Weights of a small GPT-style language model, trained from scratch on English Wikipedia.
Training: a variant of Adam for these matrices, 95M tokens, 5769 steps.
Each number is 128 + 24 x the weight over its row's rms, rounded and kept within 0 to 255. Layers, rows and columns count from 0. Numbers have three digits each. The size before them is the row's rms in percent of the matrix's.

# layer 5 MLP down (transposed), 512x128, rms 0.158, rows 444-493, columns 0-63
094:107150126126102122127130103130139083166154107168150114143113150136144097139110144157127145131137121123141113139105144131084151088139119141112072148139133142149131162065135130116075160149144121
095:122136167105131115120127106127109122135099098101148158177128081109072120136158129130113147112114106132121157145138184142163117124164107150105132142147094124145084149142104110165134190138121132
113:125135133152144150153107180128158125079116120131134172081129130159148107145097152091114115107164150128121087151135108119095143185101119112097111115110077105151139081139121127142125123141147138
112:116134170095131180123172132137173130131140092131055117172111101139162126130156137117136153148110130116119115111103133119125142182133122117093116124134118091149121136144125140149141114091104161
105:091109158108115122134136131135168130144154121080157151084120141161138112124131129108143149134074120115126141176119095122116129119120175141150098150068124175143128131174126089149125136113130184
080:129108063123090190098149118101128114090130104159147118099125113144154134164152138152135144141158147131171109100125145143112117098154134117135132129151171117144128181128105159095108115095187119
084:137119110131136110142120125116116140109163126135061134110136151109140145108124160101109170102127123093117118146116133119112130121133142107082138151158116129130126131094135093153127142151119093
102:107142153135087168110169118116137135108179129124103191121109107149113153128127133128139101151110147126111114123144030128151118179116087136120101125146167118127138087120118154117169084114127155
116:137160108139185147138102108131108127075115111125117151109191117085141130158149095123143139170145099163161107116126109134100135114099192096149171137134103181165142128130112116113163125091131076
104:121131144103135145153108085133133117183107112117131151168093140125106126144129074101129128102115185152127140103144123115139118111175120128100161144158140130131107155099085070150118132121140109
099:142135112149103157121134144156126107085169115153094120151107152125144136116109156165133163119157120120143134147114149143114159130099110098075107133130163127095106174123169157105105100154142114
101:173134132095118168154123106119128146147129143130117152156111150138125172123110128145096130135120129123131149122093118174134116143130149106126119155145126114115147094083149114116132168141109189
099:112152116108118173148175105131151144070095120117110120140124091154123132135141174146137122146135139113110136103101128135156102088109103088120126130115165173097162151121139120111133133082182206
123:148157111109136130162132149135137111085097116107175116123131130104086143148117140164138114104133114154115100115099144140145150112080119152140150122128077152177101130129087163083166113114136113
109:102134117119140177130061130108174118153146114120167074130093115121131150136112120134077151116137148131111117097109121118129155165145116167125155158144152142117157115170127117122096170100151110
102:169139105115154105114163142098156132135160089141125111113081136137115090123114139113118130120109087140154091124148127125138104168099116120134117152124105161122132115117099122096098117134163149
085:103100101105092118148132132136107095138145130133120112146091140124160089154113174088139143141135111098144111175085148147102147075130120147131072147137138102154125119091097140119086108143164133
105:137138111152192166141149172149111098091177102173125128127141127123133124102118137152092158076103115128135140098137102099108136128132138134122136108120145113097109142202152112150100112129155078
080:136126082143144077125133101163110155169193098157126124168120134141114141109138177159128125105180132155166095146110141082094107132107124115103123140152126138126131104068149165120144109130138084
093:109103170092168085169154071115157109107116156123089145113132148142141160108129162116109128161109122099095150141156145158110093110094099091124129109124117142131145107092094109109116175169110101
102:123117162095111117168132122133165132130129112117126127129157119146100135107123088107147149131099133127088098118104137139121107154133124132128135107131144156128092172104095137115094097154108163
122:134120153110136129113097150154136141102154103101123144137133114166150155136149123127132147119094118136117134154113124146068108092143156115152099122143129118176167178133138143115179079124104118
125:136072126143092079128156121142118128106112145125148088116154128151137114116108161156145144139168171100136123162109070131172135125115158111130128126120072132124158152151132135150112115109144137
108:165128095149141146117127133098130130155150100141114145146106112175124136107138105145161100109100141146131138059128118139158125110123150149131144134136146171088155108145111123126136139139158119
104:098115085147121154130124112126184095154108142115135130133145127153110133124097134134136123113143130130142098134129178113155158107139102106082141133182124129139110147108086092185113106169106112
086:127108123117129127125104135129098143125107126139108087081140141119119072141139126131108145179147096153153114102152120147135124136088129134115131143117101109114103125070086151128126125167118171
108:100121118153146109150141117072131110112112111095145113137121142110154097135111107097137117083115118141159128093148119147130094142076131066150097197124178133104132168121180135142131172177125129
109:132147124107110095139112130114119151153092176118072183152134109157085139128128104112111127109169136124126159147112149155065103154106112128126151104145153127102136146167136143163163126126128128
104:115129186111151072143110166140212127096085141125139126133175142138112146089116118103153123116146127113121130114149137127132118100148108133120167135105136112150114106160097118119126153109140129
101:146134134108140136133151139147164154119116112129108129128107131144147164152123095136075114169135091120102160136109099106106169170122178109124123107096152124108140109129137105079133116133133167
095:129134180124193123105093137137116154085142122095161131138154097087123124129113184127099158155162078131141122155097124137107084105115127057116122114126123116152121126134158136168123154129139136
098:137153155135165102147162122095101125145132129148131116099134122062153110152108117106111127152104135138148139126140143134113135148110124113127152105134138146182090176112101119136151163142147108
084:175110159109091089135162125135063106148092137121104128126118149125129149138145147118104098115139118111124073130099154159091082161127116111128103145149152106162116145099138164108138150138145103
085:125109141126106137119169136108058111146122079110127120133102114096152142167130149162124106147149145151163090123134164123140135144107117150125122135145101092121137161122119163124131144129140152
097:127116096140131128125167124123109116155141159147110119160116161120124137162104192137061152120108109101147123101101108108109142184110118194156134105089128126124105158135172133146125131121163112
084:149137060146143129137095131125139153142176140129106127110128077119118111134099126113153121134189153103102160123144160104106107129096163128178148103121117109112160144126135114097102108156140129
094:118104155142155099093147133129108164150112136136094129141140120147177137161133124126096146170122106140114147112105089137095186130121122108135138156119081150131146149127126151147152126163108132
121:144104144114096200172138135116136138152134141129101145154135192118144142102160097107102166151148074116161119139126175104103151165103113156090139085133103113169112110160147124126125132132102140
087:132169118160125103119132158158141112158174128102138103145131125138121104131136132160132159135163131178109143118108117085165107106094112115156132081128168173119164087121138157120101081130173163
088:123138090099138074091146107148093136148125166107129127112084091111126143126139106146140113145101135127143118130116159142123137147089122091124076118154119093202170121089137155125143107147126129
141:131125159107117088138094161104137176152139189144153141094107093177167100116112109152145120139076108087139155147123145178118155115090136119119131170111102144107127130070089094140091106147074129
085:117127106104146103102144132141078135123125159127123105119142192131140195132107128107139104088128105143146136125098162131098120113181097161118144128113097093166119105166126136138119137157090122
090:107124189139157115115112137115202111107107139128116079136140150124128147108118114083146124094109118107117155123150115116184143088149118125161166114089131114130102119187122129146164120119111108
107:134155126139106211105143162107134109087144129132108095136075135121159170157142122125139120093143178135136118107150096099118146131142125075121145138169134134090119176128125130139145131094105136
097:123150051139164102155131095134097119096153118153136123129099130150134132133077172134151123074165127090143148124123099104119159109079116169117152119113127123125131165130143098111171145129116148
102:205176107106137135136138107153128133114094111114134099114112121140104116120112140133143129115098188057135091116077101115117140126116179154136164146094108110147160161123155105131144152144156151
087:135165146112139197114182183112117133094113118123132118127090103127140140114144135127119135124085124180125166153123119112132125152100119134116104116167117138129196114145143175149108130123127144
093:104142101118110070135155125112070159162118149108129137122087136196147120133108143123168114122096128159146097164156197143102118116137118142173093151137098131078137123091097080131125115154082107
100:166148048130135080143087120173108131091121123129130124163141083122121130128151106126135106076146134114105151102120153114120129107168116172137152160132129131093099143111130116159103124154100099
085:121080114168144162139094129126113149135141158089099157141118189125097141121167135133119119104145178147174106158155125136141124114179116088141099128155166138110086130114112112081143114134139112
# layer 5 MLP up, 512x128, rms 0.147, rows 445-494, columns 0-63
094:101145117102127100109177153128134117100087158134147099131162133108148128110135117149168105105168125173152117156185119124110099146125138104120114117150111143133152153113100144123102158158069141
115:127126137147151118105090140132138097142106128156104111147136117073069162150120113171134172110125085151153158111139162121194141110119146152111153196131133130131127157152136138097119101124079116
115:092171126134141103140160120089124157138142122160160137132101106138104103105118100114146112144129144143145086162142131124118120128130133143105166194154151135101135116199122143112107130114079116
112:122132151138123118112165118095144095139171155104126132131112120125149147123127093113142069137126117138128127139123121132093107108151133127138166149129092099105132152144130122149125135140102097
082:103122117138160099118094135121149160118096147129169151162116141161119117129116126130126156054159157128142116146145091126176110147143077143107146109144140169129128067156099131141167094107095144
089:061149118104157108103138148132141090122140120157172107143109154123102117076151090141161112139150075152126127131107160099150122124133097151154157160128165125169131098180165130073136122086112126
110:103137140141111120154148118090105126128089152126120112148131121098129128165148147128140113113127090113109147176118129115145144129152140112149143116121120135111101086169141106102154156134093080
113:173104147114128112122092123074145120152132137172138140141124140146060112105124158120143092143134123136134148164119089132103105103160130112115130094108123138151114135140087129101189127118114115
107:164126143166078122112131123142130150114117114118122127149142143135089122133114110136159115071166121130108104101132156123150070092133125117130157156135147148122159165130080140082073179139118093
091:132149147136177127122094121112116147142113157151121110144120111162115132091116111128159125113125092150127140133116121133103150096133116133121117118154178148110118071165141078103156139086091119
099:155121165138117124115118128134117133126074118133109108119136161136102141180104131118123158119099106162150117136162111137129152073146147104153123121113163132128115152144123111077114103131125098
106:101175147176133119097181098100132106124101099101117179107110087104182118112121119119126109097119131126116095122156121142089141147166156110117169142144164067086142093122098120111104115080088111
117:146170150157149122105106108130154137127181128123155157148110087100101128127127123097137123145107149173099127140138120139150138103131154121155090142082143140106129113148097110125151149077099131
102:138110138140112112125136124120096131131097163143084155201163123113139120122100129101199119139146129086135122126106127131098115083101140166121108109142143070078118158120124161129134109158150130
098:109162161135124112130143060118117154111120141149121154157134124127112139104130112150134145140090136163141171176131083136131110133137100103069127112185099148064108122134120130150165149100089128
083:121121120131171102131164106122113186069096146137116123133119117081112182123129104118147114112082117129172133167201113147137138142113119161158151119124128145149094109161139137102112138122089137
104:147115154154094116131113116156153158130155122125104103152071165122175134193098119127128164098116120134144122103097186117149139122121116127115107140128112129120124100125153147124101110160127100
085:107139132145167116100096091118122113098126160151138128128153100124115100121138115110158136139098094189112146149148097102148146145130133142128148133098120096143155136165185131107151152133110148
100:131153113199098126128119117121135123171102130170171084145102152122148120147080098168126118116145121186142095106094125123167180125139129110145128160124141099088147126174122163116143141095137092
104:108135133132138097140136095128126085120117141119102174156110091154121109116126157139165086097124150109095144112124161132134093101117146164108167146140105109121128131104140118152113123123109144
120:154128152083138116106122164131132110134126122135119121137134081130144135091130087154136109073098132085125114103132143089114111114114137110114153174105107163093124117150099143084113139138115129
134:091188132111169114121135126126126126139147129176097136134106143107112171133160104098133125077101083148126124086123151137115103139108125111127130088130195115115130133134132128113145128132104134
099:115089127160164089107160112152122141122157119138117115105120107111167128150135098182167108125148122126125086102121115087164135125121143185133139157100131122126145102119090144142100086125105119
106:073135125140140118146146136159137109112138113134118152114116122122084134121123125109162087114141084103112109149153100134125151100123123153172152147125158064094110148152126123139095093132148123
088:157121134114159104066101115108158067135143106106138162105163142148142188113135158131115138108143137108129133140157137121124165122112146136151135142115147101146172127104100086099096134140106089
121:129164150112129104114098133104127106163134098140085127128145153119165144116086164110129126130158126097118132184121140131131135103127151117148093141153134139114132137125079127149086105129107156
103:112156133151110102125082097131125137160143143115139160151090123103105152169107125112112120102119134131120133152155152143134147131120099147115156152177115097102140126130119146121093142107133108
082:097115157134149086118106146120142075086134111158129158142167146149126107110109137132175131119147098128119134135158146106154185123131116167130179116077156135105145105153131107097141140111128135
101:081123143110118121137179094086110133138116139180121122126103102174121134096127163144144144135086124097121150164122114093132139123155154153083146115134093128121105069156153110142166100104093126
098:139138158136167109113064068168147152093127073157097126106155113118166155085136146106135092137128131128107108127098159121108089129155160093108163114137150131126118143131146118115130153100129075
104:100171142145092125133122124107136076149133134129142103126072154101140161183095111158138118124165118108107121130108179095124172127129117107134145160130057127071110141168149139119084114128153106
090:116084121133081123112135103105147081156136152169097141092104139137142143146111130147142125131131157136079132186188161102160149120149124095141097132137117096122145120153127131147165132122096132
078:128127133120152119105117123155158083082146112117148096111189156139116123117117085153166130109146144113137154131150098101153140105097141121128181101077149156138136152128146119106126090145096186
095:152125127099121090159127128146131127121156142169127108124121163115150167122144111132202149111131130154113161136138149131159153118145132111148101099112165171135100121112100141083153132127097151
089:105123125139138110103117148143166113130136152136134122154126118100140116150103124191123132113119131135140127101121136099164162112135098136131085185107135154097107074150154115069107126134119157
097:118172147149112115100124142121117096123134140115123185136172126122109146136105116085126086103171126139143166135145120136146120130120119115146122161106137183080115127134100132097142134154154117
119:112175153105130124075090087115146114174130119153153133133119124164161145150085156118126133099108112093127130120138097116140146124145098174109148125099105120111123143189098079104150144097118145
099:122135127115142125133102106137132112122111165087136120127178189104120161162137095131118128136128114113182114168138108141134163117118092130144115132150156113126103138108114085145136138124125121
085:113119134141124116102128110193104091099154148173130176156153127129132123131116134162140109143141140149100153126131128109141124129153118146126174145156153148108137150132131133142121186109097138
124:158093146142128095124118101134115120138109196108143138138149089143109083164155176125131112095135147115100136157139107130167121079124127100074147162097133088119074133183121129111123101139116166
088:116124117114116112100128132133146144083109127141134071136147095101154116136116104176161112138148107186146107149136046113153107133131148110139107146118164172117119126134064186117105144111161131
089:099152154131161091130132130165129116073129109177129135155172144128120125108109115138169151123131111116147147118148104117194184122127129134122154157124144142118132131153130125094109099111103161
105:095161137172134123114131122147147104139123117173109128142119099132136134133088127114150140043133139086158120102145137084105154123141118141094195147130159114100129123160153162102126116138106107
097:164097156145179128119168140156128115139123110138118132174148111141100159178117077111138144139136121143124112131127140116119129142126133153157129117123146150150112137149094121108152135121078131
104:152116140108135124121174141120101119122110070162135125136120108141110126159115084155139128133141141099126117148168092106133152122133127097085158124117118126136118136181119098126119113089119148
094:085168151121201123122128085156169134093129125127089135144120123125090162155119149112136148093114110107156114116149142123142166118127118142110163155089195133148104104174130121113112127127087129
098:127128134131129109123128088153116119164144175121119128184105130124097136143159147098121125116127109152082183135112109128156143135139106160095149089086117105132102094167146120130161105122128117
096:075138142142135123124127079129129163164130158095145141153159100112160146135116073129133109135094117120149150144135101136129145127092151134144138164116134098088151165154089116142109176139139131
090:184093132058150105117133144129131100106155077132132143132130150174115144145158155147128127087104114123116173129103128115134144136137114106145154110128128115128157098141145110091131102155132129
103:101151141123160092108136142152123124145143109141141128176138133122108147164125085118151113095174059105154126162115122119170144136113092142111136135130109082116083106166144106146127103137098155